{"num_hidden_layers": 14, "hidden_size": 576, "num_attention_heads": 6, "num_key_value_heads": 6, "head_dim": 96, "intermediate_size": 2304, "vocab_size": 16384, "hidden_act": "tanh_gelu", "norm": "layernorm", "norm_place": "pre", "norm_eps": 1e-06, "positions": "learned", "qk_norm": false, "attn_scale": 0.102, "bias": "all", "tie_word_embeddings": true, "parallel_block": false, "init": "uniform", "init_std_qkv": 0.0212, "init_std_o": 0.0, "init_std_up": 0.0212, "init_std_down": 0.0, "optimizer": "muon_variant", "learning_rate": 0.00629, "lr_mult_o": 2.0, "beta1": 0.93, "lr_head": 0.00525, "max_grad_norm": 1.0, "warmup_steps": 200, "schedule": "wsd", "decay_fraction": 0.758, "decay_shape": "linear", "final_lr_fraction": 0.0, "batch_tokens": 65536, "max_seq_len": 1024, "doc_mask": true, "train_tokens": 623300000, "max_steps": 9511, "dataset": "wikipedia_en"}
Each number is 500 + 40 x the weight over its row's rms, rounded and kept within 0 to 999. Layers, rows and columns count from 0. Numbers have three digits each. The size before them is the row's rms in percent of the matrix's.

# layer 5 MLP up, 2304x576, rms 0.0897, rows 1424-1457, columns 384-479
095:431592488462489461487438523468520471523511510454527546476473499491468489588516483530506473419525460426447540498433488455501498469490532506533460454479509438531514514478484434535410532501507476446503561501524502438556439497414533495516493425499537532495484580488562538503483485524510439476
104:473549486520486453500476564438460524515535489472475535479595502527515547583499504479495439583548463550511472487503470450495511555549497477493532479451458572494545515471564615480502544520497544560523432586521536473511513545468530490495490451531538482468463468486471469506429496539552549470
099:522447486516504561516510517470513533509505469513445455505549494557494482462501517495517500503493468398471549487499443464476509499451499433469507532515449522468508532557473542436466533530520482490503505560515514531526435473519464431521434472517517412555425489443502529501534510490447577475
104:412563583528472497455506540536576497554550501443528464483459480536510488592479504398433509494466486488531507509468537429431514474495519566515454519515448433497523455427461468529462544583507485567505449458530473439487518563513452502470544411472486474471392441600488519564497493468486561469
103:497542437505524486453472495472518482569462461572521522489499474501516464451449488498521506462539498480488497478543464552542438473471480491421529553493466502536440515505481471559495560516480447556596451522439563527476433545530503514459534506558434468527519544523521509488496531395400497560
100:451471491456426482520501491515464460449500489451480532420484482569520508470491526524602499475462442507502497446616449483483523460542515494572544512563512521535506508523496477462509518529549475479475518488519464475490512476494577518452502460445486455473490415484537585492522555402489516477
100:493531517523577403539476468473530536486530506448499500476502552463464477448557506495541510440497475462516508530485434531582514458509476556483492447528585551470493514545540470479513434440478467487422504515523409453437598446489554521517440514549518421520457513524570514531491474498454489543
097:534559455489474508550488479498521469459459531449455466440507529454483515527478539436534460514453454511491466526540429479573516496503493488490496482539461480494454459487488548548535541485547561411438531466519553465522518482562552483454514479521511539455456480516505522477553459502563504518
107:492444544472462510502530533544591530476479415482512448439498455547507518490572508506510517474552480469498533510507557466458500529486484474543526522409591574532479562511447523476551458532435525534508553467493570524525513543476469484514479498559593462506498522488497492523517435485504527480
096:439589596539396486517517546498622502483449529522527392494432513528415544512509559468512538515475527488452574443474547494519496508479474478481462484464474569492467510527500466551473480478468435526474471530495518439434413563495494493548507569496521533487484523495497489479505488494478566386
105:465486511509507433515522561556492541415467481438499510468559504507465591487464435526429599502473536489529501521500475507443481488514513538536517458535428483490390477439482520444603528525488505578435531530449500511447538505499474482587511509574532558465486509468546527452374528501488478507
095:451488437468494516497564501555433484469515522509511481447450517476447426527527534491541500498493492501522556505550485493529478543527530543574557485529449486477528473535502452442491536491468545443561441453564472573426531518483504441516533511575512501522607509539539423466483577494554486520
097:469434478549482492572487431513512488455457550446480493442547470501447521509485503437482535565538503509493471521540528506554516464466516496467441504510523459441480522483470490598529443451513509517459473480476474524536477433458467477514415541503558524529469479422511498539548508512480465463
097:501516447522443540478514491436466484500490449496490524517482491535506526449470458492559476572456516589509510419460523539505503474505587486446528527569490543514565472545488469494491502513464463451529485450458540448492470453452458581515491583448561481389496563465468454548502463556450515584
095:508555507528472561503500534488545464546506532479471503466480525478445463519452536472534515519453523524528551494447534535559448589527518584574520501515459434488510534470530523531487460533493504514458470508529508555422505574541545394544504536576557518494479502543537516490449498485469527536
098:546483486592539423468484501505522477520490513542513478529505492536442502522513483509549509518485499488436563517486549524518452506509499536487492514424487518474499528465463442499497474506519464605522403505503476520602470448541495497489542524463569506549521577412508551539465483499502518547
103:535467439547544481509494476522478510462498532454505541443511464551499540493503521459502464577516434529505495503450509520494480471470477520469517605570524504577485506547462491510563443452486517482570488449534539543564414534568457488505512497504569562460500549507542516460443499468469507487
099:488488483428563445487507506502508532444472468581479482560511439478496513550477463487571591514537521496467461422500490406535482520433513567451508574430523516503488500490526444445541516524529544510496477511460481543511519534525552525461435575532400465535479543450531529542475495478568481488
100:469421579495428419544459490544374560571462444428484525448508488506559485456488469567546446492488530443429526480512492497494455583502464466530460477478508524541498484461461491605512495545472575486500516450415548525556608519475447521500519540449436458467442553405537510558444514494527467529
098:456466505483515455474522473460575517505532541487551525437529518540558574422424488566452490541538472525475496490440536524507469512480545472543545493480460452513555511556554511512481516545510447518480494462502501531451518509499442439495558508443591446509513509490521496458473548543524468497
110:460482528475509471473500536487458479455484527559549551527513541541411527506485378463540450430449474470561484515483458527475486519410549459424537468488542473520468510502498548511470506539438473524483443440458519495458577449554528453526506495515477522506459466506480512525462582485489478524
095:547532489468442532583454444446465532453468573495594472440538509415485463513490531527506511418630426510464491501538502562520526531467545505433512506496523483433545510490501436523489538542515491493474582434542523569556549515478543482490502448460531476462477488548503519483520490482562549479
097:491506498531503506524498551420490425527457553501540419498470589433421495527514438480538537488511495493480555474483524464497575512458512593510477517568504543565541515442492426539500542530476532493486469523470494426514503499559526517555423444442532517524487526526533490541530545510435478512
103:508585493447503571453550520551468519518458505471561557486492522475530469527512437434486479491538461443540442528534445550456496440541487545561505406522490534496483453474469478504538552448484509565520510563523413464507523592516544500494526576546517485487408535434445443540475517500541430452
102:569519499475460539489574510515489498462492511548457535504498469512523466465542547506451474476521451510510539575557518455519548506485497524451576459483478493544478474520502477464523461504453544539472492467515493491538502498580525527472545433541545569550498544481506502496444482421546522600
098:485504515488499473471516555504481465508469517474501521547472558550479485494514526557530505482514471483557474576501608481513503396492471444475477424494411553539448439482518574594494500573461512561529424450533546502519507489553494525517511516485497496493546440523561500456470513508571517512
099:467486547523532484534433551509454485446483518415550477509572498511458469523511589533605479469471453453485558520498512511489556525503501412449488526466447484479500557504489444527505528530457511531551521524415514535471534533547442489464484488469554532464517487537563497563488496488518511458
106:441524475476482442506508554533495500485397491504470448465502449529456480482475548508509449470513516531460531425463524495561437469504499558483493469509461472529490509482476562479456452531499492471522548497560495517436524524516527520472525456484473500526470544447513509539504558529450526468
099:519425511511509473471510516505434495445520453469436513400493554484507511451488496479505481456406448505552484477509518520494430474468546516487537499553467505596449550516528470452543541433533473491506463499464517492536511518461557463554470462568589430476506470476440573525497524502555478522
102:428534476520473465510483485507518503487525563466563448510488576509450467471514563506556474516467475504437458519470534470503549509516509539576462431419538435469556563495499585464507504525514476506501515544498484432469565483501481529532569525459537479535456478514536561507525486493505527470
099:510474545483512503467473545556486552517448563470502527510503530534482529464552522432450498464430493486526478431503489520447495426527535487515482510479492522513495480465448549495520418490460480482529522568543559494502452438463473444538518487500473521489484453463545493521492530519534538602
102:423510439518465405476517458489480413559556438536517545453497511502518524611463480531547527492535462407546518516506476494524536473503523522523473494468517469510420470589536541489513596499535442542479447451472551484444455398439487523512475563491488530538467564540497484507467560535565440514
105:550526445479500547555501541593450549425484462418560533503447391446502440527532470496462525557491493460532554480474533494528491471479512519472517513508577515455546537541484477502509471494493497447462496481484476505475432479509520484483512526454589550426503495433519468517479549500440475483
106:433507487524500516480536475500473527449537422460496554487508556529541506515533446445520438563491467532500540468536448453505553459419502508477522417529444541556535486499507549497526566537440533562517515479458496441505475495502539480506512555437514467472528507554445584572485484514476478447
# layer 5 MLP down (transposed), 2304x576, rms 0.0435, rows 1424-1457, columns 384-479
097:506557468529469553496480503475512470521518543470420454526495569503459563470458532432461530548535503539450521473503418531457562509462489427513529542566555483456564570552550512507599542478496442490531448476595433525564499495538506505552522466522484470500487543491508463488512486542527548494
108:511499500506607549545421525473493470532499545532498526451485496482532530488472512497483527480579395518459482422518464524433541577568500477508498504494518543462515497471555516508483572508400455547556508483519526466517557517473430520427421517460561508551577466542509451523546526502544504445
100:499536520509453557560475510581490488459541483482528521461555521525443479474502550462472496470510574572484521541567507556464460507525439441526496546583395425523538505545525508537519532528485503465434475600528495501450441469470457532445501592461464458479481449501462427489467463524513508497
105:390527478530557489534491512609445521502607552439574502507514523438562453449497521426440520475500424515572480520497461557420586443523445505566437578478511533485516546548439482595487442438520521467411407525446413491512449412506582487558553438526444486493514475537580489522507556456439500516
104:555523500470405447503527468480476518504498481577451596447519513478533490502455521512523492506548425522499496502430549482349439605479564537538473505511573449541499521493436519472483595533476439465512533510509529524451500498534413518465563533515532518456511524416531498521562502495514482468
102:508482606528521484465489493479514543439494507493489464503549533485485467497492494461525476430526480589501497472442546509495435595502481440474543516532456443441511445518488441482476491496473624452507525589524536515500528461441539432514436490459549527480494448491476524500527496569517476588
094:464575477528494513435504571515528490474570517524571427490472449462504462511469487506469498513436515539415567475531515536504438488478516477480494497514499484556452497447494533568489463526585431533494487500508531449538509564504467473493531468508524566508523473422509469572544436501536451542
100:549489442527541471477456529425545478498576438515474536518533545519464446515508487491523461551486446554444467546567523490507518583404526467471527560495519536518434436556528490450492486491484478552511476435495538519482513472566464466550441506454429525505542532485528540512523455473516582464
107:457498512427530417489507504472434493523564451506525485524538534486526519480489491453523477431510490478507438495626468549514521498558497477424447472540481368509544519519517505470510597458538467545562603510487541513498426513495525505548547560511415508506520488444486480558479459490482498533
099:452532527520475481475529484528431443558490490479496515477486435540432520452497507527482426490533482471475517527541449488480477535501462585518510519516518503538551456476550453562440518569568518485469502455506467502517486492562530497573515563604501530498547564566458469465474482468486432499
105:512481475568494472496480459494507540483497492513454481561478506444520437517517482472538468524550495550539571469434523558562468499521466448497503502498572476474464583539476511487494547525531499472493494491414519515558471451528413470540418489460435477532519537494459520506562502506491559506
112:518518469456568498470511587541528561502495483524456484543532470533507529562390482530421504524463519493488427480494493476528515515511491432450475513549537466472433405467507479521537414542508501527502575464455537555508492489540565510446455513518539494442495527527558514501530495490481466523
095:558518493472506442499499538545573505548458454588543523557457471483566484474494474473506557444453527501489449490440508600500481540487504496508507439442523561537453484492452494441515424502501465502443466583480463480521590502480574443495528508525486549464477537570467428543557534544566510505
100:494549519524506513460490499568466507497367431488531512458528533531538461484508504570459543467448484442514495527492487433457533504440488510456482474470472465477458476498459486454503543504383478506503414521515483520520481549564491566477484436558492499479489432516567481470555566464516463466
098:421532510461523480480439576587460478454580517508481484499470543513458538529556476468497477499478535587458501495490511476483575451407454459472520489578579516465492516504493568510451470480472504470485494515475511513496512533526541507495478506470531456518509491527533529517607493460527451517
096:535608563499543502469472539461593551482448556447465510535494525519494506462534512521430552449402527547549460464558453549553454534532428501421529488497521376473500457467474446444503483544439547496544519515491530487506527564445523465500558433480434506504482461510442516515504549522500490513
100:490598538524514505467505532543466526505522521423423581465554472489498469447510542462524555494563475513407483410527507572524495473507493403449525449573447457511475492498495516454521465521546464535507432449502467449426500518537470539533479501467499545541509536496530458489482478497501540501
097:457480494450492451496465572472499453569485485508546560468523519515432477481500494430485485549534443452549541433517525489503510524516553509548531473475518507521518511551564515639566485509491545438507550530533511451380452492492517484465521487455537498481499459493502520529547514509474519540
100:455535523456536478476454570523612572518469526516509474543531481455525420461460463446515508508492519447505560496477564476470518511530499536556529480425508500573441470421495506497491535564503518520541466439462552583439465482503502488514496550542488518563460515440493499557410521531507445522
098:503497533514490546475518459573506529488475565602626433581504513471503552491509529433482485500480511555500560500450509484451426467532500539471513487450506450453532489496532597477578479529524522447501573446495495466455451536566429525541443510504544475491528482471495528534486513473441542508
115:539478503437459509464502469542492525498516505487619451515504581467492505518516532570472454494475561442504506598551573497517440500562523544517515509535517482414459413459441498494459501567479486493467501531504467466454484532523470479572514515497494531435481390453554485424613499480449467512
098:438503457482459547562524450456496523492533443476473506472477461511486512569521493530501507472478510373520496500512548460537545530478515488448520516468511506480506533490518567409459430488510494497440541485520471502508470550477531468494485534504498560378441513487500467544555438479525505439
103:511524501528478528457506502500497511514526552511528488546465481393489436525543517481411485542547525517460542468574523481502522517536559447488534540434499489500486503500534511412561525473504509486460499506544465404467471437494523502601495482464532523500604516549566528467493517405405579538
111:495455543525552540498497545471472482502535611549460578510435523599564499479609490487394541524553544590500442457443463489492476521557450406484490468543413489486494512485452487564459507510560468485445522495462494454473570494468454564567470525512527507480422484491438445531481600474509504517
108:471509563464569464505407542503501523497588550552485387427498591479499508471412518589480568480516533472534587473457514557540492464483473441537467475494491461463497575481391509535494507505490524466535563456483497518523525527499442501592527500461463539521536526447526511495555484523487526572
096:500523511506553481501579482486483549428491449582528484488507479496529412468503479485470525487490582500519509486464472472477434555511487531484554603502422585505499497538483433532530524528493473523539500438541562529524486465505536492538464447500526520492442452456462492509567563536464498521
102:510533500481471435496502498550453525527552493544468582546509522551439544512499398489495464516467496509548533504547474530531591476536467530585387512446444485526510475542453458476507516460467568534526497440495560482466487464469482531521480509491426539521538461446511437520461431479471556537
125:509462497498520498499482579496445471472522500491487513513493392463524489503468513504552558541472510479449517477505484436533540487509504497504472502478464498520498545483508454415471442488523526472564500523513474560509545596530526510564543488549569469488557517425592563501523497551449443484
101:547508537501421475499498471498504434482490457465488509435470527483479404509574496525443439478510540493526600424526496507479443563472439515493501577436497475528533529475438563465506490557511520495479510485504441408470477479475438480572453605501525502473485448578497510507511446503478521504
101:505526535563496548495485498474507510514510488488463482446519521546521423525468448513446495497523498505543486461531500495510585508470536468465504517516449440478430469468516560448492459478527508516469502475493512438436442508525456551486576477487533551468521502501479481587521540504515491571
104:490480527531479463460516487480579552486466568525479501516442465557531465434535514537515445558523550547491459416511495547552510494511517486496522454589514542508483485487522506525498484471532514490525513506469540589499558500556521485441503503569499467520583462497472516488489480457497526476
101:470485485500499468542535576508510504501456573512468467528557485521470422499427499463476501481457530526473497443564540488563567527627546498465502559511481546454487442533450496475547414461478457492534493552538611513520572523562521425558509420448537446482541482529527552536525584541499521556
099:494511470517607517634555482428513506425461465495492424421413482496559438501508498432419546538544429458523525466512497499509489461518510441478543506591514521494474486504503470485506485509510416413465498530438492495454507504474512559471477474499548501545451538522522518476531527530489506524
103:482521488466529494485524513520485550449437536519556501458497522482571478473557557482515585461503508499491422478515552522446455539500495511441531529554530454463527458549479480576483495536454446508563539495459532559540450486458520422475460529482470472513526530436553510434466490382466474534